config = dict(
    n_layer=11,
    d_model=448,
    n_head=21,
    n_kv_head=7,
    head_dim=32,
    d_mlp=1792,
    vocab_size=4096,
    activation='tanh_gelu',
    norm='layernorm',
    norm_place='pre',
    norm_eps=1e-05,
    positions='learned',
    qk_norm=False,
    attn_scale=0.177,
    bias='all',
    tie_embeddings=True,
    parallel_block=False,
    init='normal',
    init_std_qkv=0.0315,
    init_std_o=0.00548,
    init_std_up=0.0315,
    init_std_down=0.00335,
    optimizer='soap_variant',
    lr=0.00221,
    lr_mult_up=1.48,
    beta1=0.95,
    beta2=0.99,
    lr_head=0.00342,
    grad_clip=1.0,
    warmup_steps=200,
    schedule='cos',
    final_lr_fraction=0.1,
    batch_tokens=65536,
    seq_len=2048,
    doc_mask=True,
    train_tokens=321800000,
    steps=4911,
    dataset='wikipedia_en',
)
Each number is 128 + 24 x the weight over its row's rms, rounded and kept within 0 to 255. Layers, rows and columns count from 0. Numbers have three digits each. The size before them is the row's rms in percent of the matrix's.

# down: layer 7 MLP down (transposed), 1792x448, rms 0.0787, rows 697-796, columns 384-447
# up: layer 7 MLP up, 1792x448, rms 0.115, rows 698-797, columns 384-447
down697 106:113154134163165146118114099124154119108095119141105125143140102151080170145160174127137100144177130131139149132098125112202124098144109167099114172118143139110143109135133135158114141133124143
up698 108:133139159151142126156099138138115114150123156114135111124129103099123098133147088129127143135133103116132126151111106147105141134171128138137141144130156138140117104099140097144129155093079123
down698 098:098107100118180120133091157176096100136152138127138137138154112174134144136165143149158130140099113146133153147129135114124123155169112080119120114139115104125157099123114184126122092168101103
up699 101:111144111119123115144147119137140115143123123121095141121098117062124105119119149085158089094113117111137087106118132117141095156128144147148116099122118097167150081122115137125142161125112117
down699 107:131135114102123122109141131139082165147162094148130106146143131137115121123132139143147146114112133120150094106129082082134135129125142135138154136165106158143154145142159100123142142105126140
up700 096:167119138115101130126110113156111092154127169144134106110126146092148135135094102138104072100135144165121124088131119096131141131132148096100113142143144138147133145113136106128101126116143140
down700 091:125118132139073095122082129151087147083118167147107107090127118106095123155129144108144136109130179135148156076105121128097130145109144166155130112122135130095148111094094123122155094161136110
up701 095:134106136053116157100113120191153153109148154155112128086114169122156144124130137115121168150114161178161137132134119093103119177114096107150141179136072100146122139137144128114132136158142111
down701 101:121115125135139144135151126140114169102113108148141141174128117141154153129131139157093145158119151138108159136151123120112148154091161172113104117136109102145125125140093157100118108130166181
up702 095:127093120137163128124143142130120128112118146113171110148108141138140116184124088137118078116166127133127123132120129142140125126107144149133156116139085127183151165144092133113140101095173109
down702 100:139108111128120141125123154095140107135111135175094166150130139134118140113136152142143166141102160128082114132085124158170086148130148108160096174128112146062116110094131144129126157134133112
up703 097:146146140134093127122124094110078131127141068135139104092162090115122139113148088136166140148154111128114131132157201121098125106125133165139113126150127145097134057148124130117107124152138132
down703 091:107147153092164086148092147146090152126138067129112129134166102087137115105122110162105162126126104128130141130143121120133150078134133160161101080137110115118158103116116155160163072132174123
up704 100:096106128106142143100106148118096139144146165175135159113120170135160140141101104137108144123129105092116098105122148100115138121136124133100142152113148112137099119116107094176170113161130126
down704 100:145123162121163117135164141128126119140175094113165122098169152130139152130085126136140146090146088130123126112072133133118127096161177084104126108116158086139110142127125136091128146121111121
up705 098:123162125159117120150116122140124168140116096127179158183082117106125127107170102118155178164148160126112092080118137129097131110144133155122158121172129162179104151119156159136095133164094122
down705 100:132143159134135150116098120164103132100113148108116067094109154114146137136137101144116145158160150146163138093156153146113143087120111173120152115137118100136153129128146144135119124145120111
up706 096:128157109157121137135086165138164099132091156120148108130138159105149150124144141153156132130104123128147114097163126110108122161090163149094104135109096125099125110141129115077149116116152116
down706 094:105124110114142116097100096127113159100152125116164136137131121169114112143090134116130080103139096138164155150083121093093113139098104092127110122164123103098103150115126137135138136104123097
up707 101:103137165121140144127164139106108143121125146171154109064145120095160117113146118140147129131123088130105136114120120105140134119153078128130157160177129095135148095112115120126139130111170135
down707 101:077120152145116159115149168124136120137145062111136103086102083120174176114119152153145095127136095138113128158125112137138189156142133150066117106175151104123113176143102128129159152112141141
up708 107:189194167103126120109121146139165104169086121084121169102118140124149116112153112139129146149126124149147145099101124119112122118117126124108103157178114141117124128120121143145122126127147136
down708 103:132157094142147131117148116142144132141135120139116134139165118120127157139112091121132075136134117142129136119127151107129127155110111155155155113150078124137134100102135062116125104111141142
up709 100:164166150150143130144092151115148142142079143079087105142106119138142114152113132166142123131145152099131138136153119145147110158102130150096123169160135103121128139141101121145118134100143190
down709 103:127164123092159160149118184140102126145111127143131119118147098161111173152107127166124112144135095085095172107156112098129090106100131106069116136142086111156124128155152133140146168124150161
up710 095:195099126155129083129109170203137130127138135158142146101153121113119145137105134109169119125154156132129109100110137124165140176142136130138123162165113105108170149109102111139140103103129089
down710 097:139158118133126169168125120202137117197120130121140188129176100158136146127112145116139123129129140112125099155150138138127162113137122153175158114144143145129126070140181106111168107145088172
up711 096:150145126108143114142093086171107081141104142113130114152107182107140135145088131110166143074155116127126153108132131106110138108105128142132122144116084110150096108137098125112132143127117098
down711 090:081121184093147131129184143136124119151124138114119121141114156114097088167150183101123145082114132150132128096091109150087116129157121131123116173116136117132079159150070118143115153138151089
up712 094:159118150102133141096165109132130118126091127098146113075128106158134095138128125130147111064110140143150082153081119129105125148091124106159110114159122110123127115096095148119188105120148148
down712 091:136111107099103185145115122118127189131109147122114127091199140135132141129165161130192119139145155114151133106122134108123142152139102089124139150147116158114150117133109168165163131148127157
up713 102:131117129124119142119108137105153106139147085120131128164129138148120110106107128126127141120150133079143131113146119105138163097108128133168115144135148131147094176151147144127147131108170131
down713 103:126137132170150171132098107136137135114091130136098171093135120160130102109154122153118123129143105159110159111121152125152139113151114164143116160146160129143108105110138124130163112160146119
up714 101:129105132121138131115177169102069093142138127124133109111121089148148125125131121128174114168108166142107115129113108123121095110190108143120126172075117147143136137116115171125071145109140141
down714 099:078125134188169122117113137130145119128125122166122098140122149165150170136133106145131142100150186145126125167176141116124160149119145089130105144103160144134167105146151154139132113109139172
up715 099:122085090112132114079120130121082121153130124108091123101113106125143138150196136084105119110140082135153061145078134090133121150127100087106104119147122171143150164158118093106149134122140120
down715 099:116135139130128114163152167139134173109123122107154156119114159141149165096101126140111123155127144092088126092127159113087149122121160102161104145130120093143081170126123093155136138118159123
up716 104:143159186124119130125125123122131078131109156162116130122092176127109142165129148123140132139129092101089082134117146140118182124095118139115107123120069142143129091103080110125095142127112122
down716 113:156122155153182134143156106107167136122151158140111167095106144134165148146150128107083144139117138109143168132165159190118160111138137109144117104183125154101163155134128170102150147126123100
up717 104:102113116154153165073103120119144112103165121092120122145132094123138086113136118134123110107150096132190126086117104126102112106134141119092086100135112121129101095166170141131138088116130138
down717 099:151145134181162111172122140107140111137103175142129150139154117136131098141128114142114123118128140139113118170116129094183110123140123156111141156153094102109139094200122135155144118128119138
up718 106:133182156125140103146140149117155132105128078098128116107117163148120104145139120182112134128162120098123131145138117081148147116112103121138142098087116138121134138166143113167132113148109134
down718 104:146135149137108148163093128132150128080102140110114109125107116110118128132140168156106126158176159148179118141159106165145113130110160123129142146107123123109164135136142122146106111113124125
up719 098:096151123059109127116116124125130122150147131135164084127145149056110091147124139082095115116171115141132128115145138116101131137117148120129085147114091182193151094134139140123074130154128134
down719 104:121111159131138148120145119125163127174168142130138138155111112099144126127105085093150138139110105155119101131124138163099138166114145113126139208127098132144126098097131151123130146130153176
up720 126:123165164143126121144151134134112137122137185096097083103102144102083137154125108146147105154120125090125117139108149137103175129157115091145116149172122168122141120152134107126113131177114179
down720 123:137124146162110126155145185125132091185092155099115105077145125136158098134129102165147127144134090136137140138111101152112170100154112114159116131168100129192130098131129131156124102132112179
up721 103:106086194112154106166149137177122080144101106124110097145117154114078110145179108091135155147156111131141127112137149122139131143122132093117135137189102146129119165118069185120133141127145118
down721 101:109114131123172087150143133140150139137114133127147112119140147167106139182162085104088139158155163110129103143154108176132149101126160151147155148167150109134131166097129156167121129172145140
up722 103:143118110121162093134127141123123134138137090132128083129121133115071097193120171136105122104150129156139119086140088154122107094126121115108130132095126149163124147125119166132154136158133147
down722 099:143151111158138148151136140130130169133143208098105106107080140159184109130129150166112124121125134143141167175165140141135107109141149108106142126133111164139104152090135140138111136109155116
up723 100:147173096123131100106136112159139116152110080160120122101103163080119155084117137157099142086105146130139122143102146108104152093114121154144127134116138092117152141158134103117115128138117092
down723 095:142162104114147152163165123121150172133154115126151164175112106091138106147109179096124138131141110110134124135111172143141128132142143145138110123134110158130119134143095074124112114124131127
up724 106:156141110105097138120115134108099131099156142148092128141124156144108109120129122115122114077150128131151167099101112093121125144132134116117112078095122145139127160116159127117166121138173124
down724 108:145114119095142128126126097106170171126163130144118130125122128149145103101139124149159134106117124119142142161116126126120124126168098087132118150122125133160127156158162137142121149092146121
up725 104:109121162113116138121161171149116075144104151144156121131123090129170121150128161116135111096131143142094156108139130136129172119204151136124077120064136158110160160125129105148115095183134159
down725 106:137116155140095155153127121122152117128144154116133139141136171148097146128151114109120103124126172151117129104141147184105123090082131135122142071124117093168155089132108125155121180133125102
up726 102:137159101143124108094132132130106102123130157125124129102127123108079139124157121161151087127109131154153155158191121073069177102119103130155131101113133155151104143140192100145134093153149132
down726 103:130129134128115125144200109135126179139096120147129164095062128153155125106105127148100149093174116096116146135120126143110143087105125099099138139116123161101139155129145117106116175137084155
up727 098:150082183117121130146127137143138127147160129134140106144127131134123154132155110168210117119156093103146106124145130083097142140150107130107086103077171135164141130150119109170167143116167096
down727 086:141149108106123081133133141160104127085145147106093135133140073118162146159070137081115108154098154114122141165119133166192076110137113137123156180112129113096126131135136156118153132152154123
up728 096:187100142128135172129138109153120113165138136118114139126116166102135151113168120097112159122101105092159165162127114167125093149154125102114153139108119119099149137127142108182118107110126151
down728 101:120163121121151102128127122129143122121112113080120117134164143142119134146159137157103115106116111141125149096176140131128132084110083144118160150115141166149139153123133095107109154170114164
up729 099:129150110185112146094104114121122142156157135094121094118100146132113126100125113138125124117079196124088099115096116130154117113135134149108128152144111098132160164073145187118127146123143139
down729 107:121091138117112126141163152145138121179166105084193115145120116094063103123120114155114132153086171124120131143124105152134135118175119122141175136143086139197182134123163164106148155133130146
up730 098:123132107089096110124117116118106119110117115108146070155134152160116138114122139122130141124125126102090096164119171084147181151135131143103137144079140130122140117123135155129154143140174138
down730 097:114146152147097123151147120165183175154124139116147123080163126111092101112176108099171182080128136150128147138129138089183135119152145161097104116133104152101142109140153155120149142153124098
up731 103:091105152126131132105084103130114156098144138128123067151084108140122122125114065110147132157098142108151139135109124112151142151152146108138106093097113106120123087128151168139146138083110132
down731 102:116094105084123130131121091141130091133133105125141134144104099102153100136129113110099117156128154122146122174107150103103107156135150150134135127118172191126126115157136136079119119134092077
up732 096:081100135108142065136117132119144144139088144097135128149086179103122079106091129141115104116160133140106131092124129156106099184137134134145166146128055117115138161166167119142125122074128128
down732 095:072111116128131120141145121101140122116157119071121121100090098130157106101123187156157138136130147062119098074178140145137147128145165094160095147126141106115131117131122158160108108125146138
up733 099:139132112116144136115124100051093072153172107100123101110134144141115131069170138150124092106068090093125112128110151132153138183145123115116084114163106138066146133093141069119133133159119125
down733 104:119146084117184143065106125121092127120150152122134122106122093128140109148081171164125183134164139116138139122142147090120106141129151137127169127133120127132107127137155124148129139151091116
up734 099:085103148151136129105158135127124119095122133098122128137134109107168141108121118159128141129117110127139117192136127115111156136119149148108128142133161113154108181155097101113137181117145103
down734 098:120153130122139126112117121103121148106132157146157143137125128140176122094153144109147076142150149136122111106141129135178161111135127119164135148115158129132112088125120144155164128181092148
up735 102:154135152143123150127139127106165110104156156131147090116107151131099131137118092134128140092134104112149117112096139097111114116142156120106112115100091158143154158089120157127109098103078163
down735 103:130155153145157118130163133136156130171146165136170146146132133116156126114152138120140133141115147156102129141128157135129107173123122121112085096136094134164111120123145100166136118160108162
up736 098:134106102157109124116141079104132137158099130129128128120141175101139122147131137157129076092096124117123138114100100109130134111120083108111151117131157147114151147121114111110134144145114159
down736 104:132130137130135153125169099145152145090119139119150119153147170141140149101109109163142099086134137123115121165127159117170076116134094125113119121169147168095112120081128126116119197146147133
up737 097:097109102116125128148106132107096138139147115094122102165111144101083119138106148109100134090128120090145156180160143157076112138134164164140101151140162131107110131149139151123156137088095117
down737 097:116112113133144123124118127144142138110127121150122153129106117108069100154102144138097102124104121115146111132153136116116127139154128163130118142110137141176096177114145135121147154142113102
up738 092:148116182164154092126174150155117132154132139137113155150159149099182095144134105142116156131157117144151090141104118195099110160109121144110157159129093129131184136105148144123136113128109136
down738 092:129136143148142098121098086104155131112136122125085093155149159209114142122137117161159102147126119102164107083152146114113118143141126143054165186161136114148117162133121115102133172143104140
up739 097:144077140147079105136115120108106154163146148151134148124164155093121139125107106126098081104143134113124112137146130109134102142154100117127165109078122110186146130150122130119127135115130102
down739 092:094128145142104111133123154122145117118111125144163129123140102117110145118121152149128146188156144116146094159168136081134120144107187130112147117167123125178133116103138132153149136125148140
up740 100:101095089150093106117122138070113095129115118124125133126125175160133158126130142119141120132109144121142083086116190111107133066123112175106107145100097130157108117137117195144131106146120134
down740 094:185072138115138124105148131112132139161144132109149090129094172161138171065127122142161170136098139194140103135137140144123095138148120118157102121169144157124134143098132121178140147119151120
up741 105:126122098157147133124123156144119113134101120151106122099159145134079133146112143139149170172131154106090105095130163146097086090135086146104146115168143151142133133157140162127166096168153164
down741 102:114150129169145153164118154104140068123123170131117138114101119094126154135145175095104117123155103126095127109124103142110125121137081139158109100146134115104154120141137133096132104106104121
up742 101:161128135162140089102110130096108125105125109099094146170123128152173129112112148180138089172126114126139078080153112169139149128140127117094133171109082116101120104166159133124143078088140149
down742 111:124127091157122138124171131139124132143123091090101171109176135105156141116138142120134146118113145150147149150103083149151120159124135160152110128153102126130157152141101114135103138114130136
up743 099:145100105154153132146125116121121121108120124116134158126123094135135114096111127132138112140143144136122109133135099156167139145136130105159144099162056164131090134120207111130134142196116116
down743 100:152104151157121090096151132097167129118138102142109130138089146075133117170130073137145128130132158154123158176211120146144150155115167154117145109142166105101136130141170154110116099126132154
up744 096:087152125126140140163174111122106127093085091127062113112134160141133104100140127086096104107112122108133097140098130073167140136170128125133093158166128111095124090152125126103173108144147097
down744 090:094093115139110089115140116127165128138131131158114146134148097141144137106139101165142107139103140116171115082121120112145147119100113110125101137157136107143098140150113144145164134152143153
up745 105:120095104084197087159106146105141156137115141155148119101133131157123122147123137147166134138127103086156116148183120144187125130159118162136133090092113116131131137174136131148166143145138118
down745 104:111168157143145157116148107091137151113137110112078130127143092148118095118100141160127137114155154138185129131117143148152124091140133126153118134096118140176104137140098129130130100090185150
up746 095:136109160128129129144055115179094123113094129133133106146147147156120144101139129106104181101146127111145129119115130090135149155148144151141134141160135117159101139125097167140135087115103116
down746 093:117117117130100141085085165128110109133114155106118150100126127109143120136108122134085125118139130156098101151103138110120162136111121072098160107141114114152124137125141141171116117177108144
up747 104:155145142155104118117124085115168118136135103130117157111129143178115097138099130131203132129128114135128140136145122140120151087122116122151127114141125118123111141155179156120094135154127103
down747 105:101168136145139133156124161142088173130135118131107162140113115077116156159126130112137110110153120113153128084172175167094134112064155134143108136137164117144132139092144133088083136105149165
up748 107:147116189097117111145123147136105100114135156147173104125093135148124130100149156141092138109137131166191153112055166096130109128128128138106098080153104107113139108108158116111143149125117117
down748 102:110153155117124133141176121156118126139135117115122137108129129159119130116100125129150132094147141167148178141117150115152140117120081173139125100108117121124145130138157074132105172130122133
up749 099:164163109117149165093048137166107127160105109127133120178127113113085119141151143150201129145147173099133146120170193126098142103163092115098130112165127112133106106170092125141150104179089135
down749 096:142150153113160113112111110109149137106180110153138150074144122140142101139133152097119168147152118098117122139110093182118158114064142131186115149125153152164121132132092122133141145120164152
up750 098:142163111123127099107155130139127062103161152121100147147135115100176138123106124105089130113134126109106134099108145139106152124106090118178113139157096111113108118125115089150113172141122154
down750 100:103116159110118153101147132131128138173144102124148143131118120169141114095146138162176163129077126112138097131152128145123095122097106126125099138148166126113128093123102145104106143099136142
up751 106:135144135123132156138117128116136108113136103109108087147096104101141146152167108117160104117138182110134085121171128130161123099160073127146155123136115159156109152136121152068112125153108148
down751 102:193154137100104122121128115145159154091127153166123115176115131163152121103125132132125096158118126133136136108128095114104093142150102185117161153170109136089106108180154187121117143132165126
up752 097:112131167161150125150134134125097152169117163109168098110122127086137112192111168155130154119170133141100135097069098134148140121130128116113112105131108112127134107119140107126112148114100084
down752 103:132107125128135158160133139154127153162098169095117141152125116136137169110143118114190126109099173114146143136184134120150160112151121124132099124125102152124151076142151144147165135095141105
up753 099:155108113128126095112128171141149076140106131128114118141157084108148143127112180122104094129124154121132150158127114111101159093158137103116127119144104136141161117099110132106145133141162130
down753 094:128173131145144137124085096138120101153132148179156141138119123141093164100164130146110122173141124139146173116170094155111157157108118122118155162121162155112103130099121108138132134096116141
up754 099:152131178174066117137140184112144129148120146135120138142094151127097128131119151172171101134141112117173108153139161124103140108143142089140100089152103142114139144157091114136108099135146099
down754 101:123167171115176134143135089149129105125114113186124084135122084143130109161098072132155166142136161150147150138152127125166150155136154148137097147103135148142127152114109121131112121145161151
up755 097:118115072135107155091130132077139156143092097136105093097100122138124125148131175151182131138118118085133113098108188158137168119139078103120136157115157126118130130109141149141128120111125158
down755 100:165119136097090132109139122081135156157171137144102120113144160166097090133145126115162115130125149105110156151167156119141140094181145140153155141148076120148184160112150140132144103107157110
up756 095:143122138125144157072117156134116090088172125133146107120090158141173136124098098107174133108126175158122118100114154114133118095173153121147162112154042148143165147136130104121123147127136136
down756 101:141149143115138123102170155176156123105147119137133117120138152114150199107169134104107146114156128124170179161125112149127100124154149152166135094145081175144168154119124114114142133096162101
up757 098:126108098149089142147123109102136146136089107123158119121120098121133126117111126148099097157127106104107141088115120155116134134078138147111130100081131125130152145110149154086100068113127146
down757 088:119191142101138108146152163129139108158122150135130122093121096119149119151173146144130156052136162150148101140131140131117118126165135165139163127139139158111132143178099119131124118148147136
up758 100:142127152153115086105163120151158156149107124119141090141135150118155073140128127130174139121123097137110129113091107147153118122088138134105112077127115099110114130090131158161151136056094099
down758 101:168125119136095114129105149144177122109126137119130135080104119134159157113125136136129164104133126112174119102121106110114136110097168154084128175167097150166092152094146139113124098126082129
up759 097:114133136086123115121159116094153139104102140159141146145125127144124125132138139142130153152110147147172113115143119134162105093132128120103154165135137155144132094117095096093109131152124119
down759 097:128159220131119094144125125155156126145131144142132118128111125109092096125146089126137109106111113152127086129144133156129095102128106140124126146099154082131142157169092113124102132107148118
up760 097:136131162175118079094141103125114144120113086138141105103153143142093115181107101078170143111097133127109118118135112133114136124151129122111155088139112120093124145123163134124123150124165078
down760 101:147142093170138118083158157135137143110140127138123115165167121102166133133129147160131111143096149128165132098110137114137127127148141173145116133179092129191077170131117120137125149124137088
up761 100:161136142138154121114129133189102134147132150131090168129082150125101131118117116136112074087150126124105160105119131127163108182121128115151158131129112141077120121145099079137109110162149119
down761 098:149133150150130156127092121178160095147132130127130122146147139127145114139118093090172093124150158111156139183101093110109141165144176083083123123150149155114124132146097166124102108180143126
up762 091:097110114144174138115113111090136085139172166141136125143156113093146143123093179156129101118117082120122119148120078092144140116119140096140144157130135133165179103159145129147135084132120116
down762 098:113142117143129148147134148141154161137082085132136159104111136097129139146167154114150127115092133127091125178124114123132134154140140141140141120131167132138196077157130130190145130146144154
up763 102:103127124089128118105101178142131110108120110077150127107105113136142115122121102103111119133122110091129171139100099119174127129117094140084139097109100135096112089166130136165140136151113125
down763 097:133127160095164126169157123183132173103114159147130108114132129128164123162102123178133131150131088135137152089136150099159112144135130117198096131113131102146133179132129105109117137132103171
up764 105:137124135114088126119123146159102108160094121137205146127154086141141108135126153147122160161138133145141147130136083128135137120115163102124114106145161144148139117159110109162114119130115108
down764 105:190118158124125154109130110132172137132161114103152129129127130095152170093131111115151143153171168134160103119092108128164156147130120108126115118132109163108106121141137136192118140145116116
up765 095:107174133103124121105148149108165106183136125149098122142138134119130115126163178124154139137158111091140137163104158133105123166136108158127126119125128124096100134125090159104118120105133188
down765 097:106107190143130159146152115126161116167128135121137104095117115100128131093170159104106109144155104182103120128123152115166152118112137140182122164128171123139170133114150148142124092124119099
up766 099:134148125149079106115137103133102106156088129129165126146098177163095112135143109193121124124118151129124094149130155142114128138099122120100150141161152151119104163091158158115130112169169137
down766 098:074138151111138158161116133137147113071148127093122139125126125155184161092159143129129121142108111138170159088100095113110138133101092115151134148098094125111127125114122093147140069129146119
up767 100:134118159095122124132180160118161119149123110136126203114127144121182088136163125118099128149073127100168119092108110114126161144143164144113089144089152135093150139109170124153129097136147096
down767 105:157147117117138137100135146088147138186143095091137148145148134119076152115129071157136120165112164120118147126107132136118140132108159133103139153089118137153145129135159121102118138119061096
up768 093:108105137139085138113152085118134106103121092127117165156104131137141082157155141087144137070143120116137112136100118122115174081156147157104089115117131109095184081134147096132118122141136124
down768 098:141135167107127146169131106143145115178165156100141149146161116119131160126156147129105139153131168151124164160095141149125131122116113144119159105113137083094174130125157122189149127173114164
up769 111:154120106131164155147104154141106158097127099165143148133096142109115100107135104171128108084136152122149126148130136156135110146098169080091119087115130157131188127114138078134100121100156123
down769 107:110131113152121120139128129125093133167186113182149124116158172123135113125118148180193147133124156164107172105144099136106151119121199132117138099106143148127154112109097128119115159105162133
up770 100:106120150102103118125155107132130096111107133097126118132156155139147154169145113104116110178164113102119131163107125097113161135121147115097096121136152093163079126105148138163163148146107133
down770 101:156107139128141108122086107103153143099128186067150151138165153084142099198116129157124110135142120127128155138079122136121123097138110125172093159174151163123093122102151124150136114155144132
up771 091:141178104107173115139117120102107129116134157136099081106100151101128118167120122130068134132096140113176171126103144148103098132133109118108129146143103076179117135174113114171122156176137124
down771 096:108133163125193167101134109152154151088123159118146133149153099147064119105068119139125126127174120094189149130131127140104115152104093121130150131136110157139103157124123129149107149119095173
up772 094:111160140137092116094136126132079143158102110109104085174112120199145149173146141085113135134115113105125090121114132118091176119082097132146115105146157099159126141116123085146095147135127153
down772 098:131139137158162091153146140170110179116148165103114129122104172148118138082147144173171167148158103134097138172121205138096157151158105131146167139137140099159153106158193151149113136171138144
up773 094:104129118126146112163121121123078159128104128116107136129133102143097131092156095114132148177118147119127109084131128117056145096202142138141113122126117169091129121117117144116128131120100105
down773 087:197113182105142148140136118126173110126084156139107153133128103133108133123117137121137101129145129104134134114159124133100176117143136136133117091105111061118142157137131133140161141105146142
up774 101:136179116134131140121146170125124099118148152099073165130138135102100150174121122129107122087124189146108117146116127134132152121131128103135163149163118124126129126150094053095116128130165121
down774 093:142158133152138116127152116077141156103130084144188135126133121119152093130141117130062124108165102148150082129142182121105124150143139145173130100090139159143175129126146127071112136098148128
up775 090:097120116136169106111114137075119097143142147175151159091085151125110131145143151147129120135125144131131113111121132119118151106124103153112137150105098177136113128135123118177166162148108140
down775 090:130145114155115126149121137132102119179204139128143141160122110150153101144103140118139138143153126105136131148129110153117161147156159100168119116133127126119105153149104142146145120125127136
up776 095:131129107104165130152115105165110109149151129106120151108099110132100141140152172112106128113132127108167132096125190119116134076134110083152100190179067133083133105156153099120158167113117093
down776 094:121143115202109109134123143142126091096134151078125079140166158119162129098139165084115158152132113102094098146113123093145145103109130153175145106112152141108123138154106134161129148119090106
up777 100:165149162130138118141143177132129153108125103127171153150104109125127098112095146122110097136134105135127115139121158135076121123170162179139142111116146148085168113124174127114124113136112116
down777 106:103090157149127109079112138113140112119144128154170122139140108114140095111157123138169147130144144121126167171147103158135154132139169146140123173142160108109169178129182160119164112165135146
up778 101:113113139096137104112145134093132113130128123152112123112090125153108183152151112104109160154104162104134078092118132127093128143132134087118163106137163139130158132150118117124109119112114127
down778 095:100115098138088111124095135122188172117120122155132131122118126147141144129165187122100132123105159170153145157143167116123124165116127118142125171150129139131121136127139106172124137125154108
up779 099:087199132119092142091129192103103141125105106159134107178120083126097148160124162078132101123119097107151195100135140144166128149147169130132104191162193154139145120139115110112128144121170120
down779 113:151124156164161091147124115139175128160158185136119129159107130163137146110104136137140140127151119137148111195093180164131128138121094107105136124164137133130095155105122110158155146127137114
up780 101:080134109131133113130152151161142143133123165143148137144145117103120110137150151076147135158134086112133066101174090134093094067124114083172179157110143117159127117133103192140139096125122097
down780 088:140101134095145145119144131073137103135175145101120189141139137129100113102154152146164157113139121137123127137125146141140131121152120116128087139119143099088115116157157157115090121097141114
up781 099:109116113134120154111153123177145112110137133115115127106154091095163136121080142125139143134130108166118102105103167101141140104144167123123155102127089074121133103113135072109123131108119156
down781 102:132125136151113112121094094100173183126105114143113123128113104136164143144138141074141112150140121112146103128101106120125126112122143136104164104154114128123102132125097133142142085133147152
up782 101:130139135168149113112143169171140157118172113132132096125121108140102081145149134082120118122147150165108142118080090127152126128130133157134147109141139159090146116119156171128132128101084091
down782 097:150117129114116182108099142109104116071148175130160132140139128110129159162116150148111160142139118076110120078171144135175143083137108097147148114160141126107168135146160147123122107139164123
up783 092:103103140127097165130129107113097100129145127148117107131098148129125180104102103148129094131109139132148096168125105146154138123144172141118133114131140138130090115132104158125121109138130152
down783 096:151131108100120149099168139130147161129099151128133142107118186155172128166152151150189182131090125125127133145132148145129112111132122107101137165136135143060135074152145154143107102102142110
up784 098:140128128109130104158154149107169125152118146140121128155127138155127147136121106108117098163125127169149098101128134159144132126172113159040110182144141156128122123111086114132124140162108126
down784 103:144164107105135155115115131154171134142137126099119135116138128074131156135163116120139133116140144121123141151143146129134139063111093102141158141136118145105115151151104100146136121169114096
up785 105:130167104149146102108167101107142159121130131136124153115127143117096127104125153122129185115142101139133112132117140155171150116072131146145117069116101104138095166186183107150154114132152106
down785 102:173119139160188146103158137108097054131142125122100120112117146104110122130099156164159128125111113135110128163137091158115111137129125130147107137100128119155080149149203112194131090095141165
up786 100:137119132101121117130144120117127127117089122094120071124101152162149114137155120148139179121166124175160083154109121145171130135075159178115112113164135122158103144107158122103093126120155162
down786 104:108101145178100117131096143128095145144158122127136145092122079112121146100139156105152177112124119161148173155174109104133126120135137149153092151159133123147159137163140132124105140126101149
up787 097:128162168141127143103118123120094137116129109133100114127141127105156124128108126179090130126110134137121113131133165084121087106130116159095156102123138102109124166093105116123118117114129143
down787 090:114155123166139118166163104161145122119145103116141110107118105129153146129176119166149128158145103139134127134115150123139136149142131161194132121135131105131135104145160122134139153130157133
up788 105:140112153165090113118141107151130126135150162138104101186145132140118101136103111102126166108091112166127152108132162124118106093132169107124121093150125151164123141074125112173155137119131139
down788 107:133118106164105135118129106114167140097116134129125066142121087148187138101137108095119106152161108121174121141150115156094115070148124106124140158183141109162145121139129136112149116077135123
up789 103:144154130138141108172124137116146111116119139138103138123148106156138134148176108144116135108150143158112133135105072164138120104145114098133068126096132121123101126135087125118148153188196101
down789 102:127105125137105119147054117119126108113087157143133114174125136114160122153106085125112092150095182154146135152124113111138123159127089125151113118102114113108119113164124116117096108132136158
up790 091:091102129176125165124153122086139133097061133116107115169132089140149095090148175132136150167130127163122149109134104163154142089089129125151079118162124161117141114158125130143154168152121131
down790 095:121130113086152168151130147112150162159122134159149110119156122150126132119138117125118093141160121166140149183190132124145141139128115090135127146115162125111147169112145128123117101156129121
up791 096:131118135073163156132123109072140072136135106104148147075177143167114095113110107126150128104103117152108121125127131164099096156143123115140089101152122135159139149166125135132118112101188184
down791 100:119101143074139147158115131141178124140152113132113122066123104121128149133124149152127179108174139135099125101147132138131080127101134129115128113132149125140120145141137126102120139152115121
up792 100:163136134122124129122141085146128104163105129207114127120095104093127100171160163147102142126097153128086131134170134162089122158124091140139155112153113124108132144123141143111125134113141137
down792 105:110167164116115119110103160137134142132109105125104148129094142151146158097126166144113082119115125117129183127147161128125115148118142088106132108102142148106110144119121134137150154142101090
up793 101:142093103139049102063111163092136111167109088116119129156151113143129140125118086126139132159110128159135161143116114134127124136139099096129121116150114139168143137113126083143173133107151158
down793 107:125096131131143171139145137094140111160135115100124043130177111148142140104110162160124137116125159135135170131119127122142122123121116156187154181077168108140137146155082142125110118133142136
up794 106:119122116091123103116132130143120120114085114134153119162119153095097156153138181142146109098111118140123123154094121142114124158156097147106156119142156104088107121116125147156136147125120102
down794 110:134129129109158137106189136111133109108130118166127138118113103126136146175138128122105110124121122151121137151131133151115126145166161132137143115113125077132091115156157140153137113149083104
up795 096:120103114119126111142151116108140129128148135107114102151115139097106135160157108142130141177127138131148127131127143143136141132121101127130110143101120111136119115134115109109146120118081127
down795 104:110139150132110124124107099158105132113147157157091138145152122125173099124140143084114158105138150087147120156123091131126091169121155143115151182138086142158111131169116109092162136168143103
up796 104:125148163149104114125128141143104111093132136104165131131099103114155107126112112158089123139146121153131135114169140113093109158135143164122133149153106147179135138118189155111136144123173103
down796 099:129095096106131139128155137158121134124107145103159194084111102163125121135130101162151101153151122141115099136130149102134118138114092114101122141122128112109139098122160138133159128117112123
up797 099:110145149110180159149123152172124148085141107114099126160097164099158117098088153093113141105156154159133131129102115112136111128128150072128134100123138104121120150107163129128108132106164122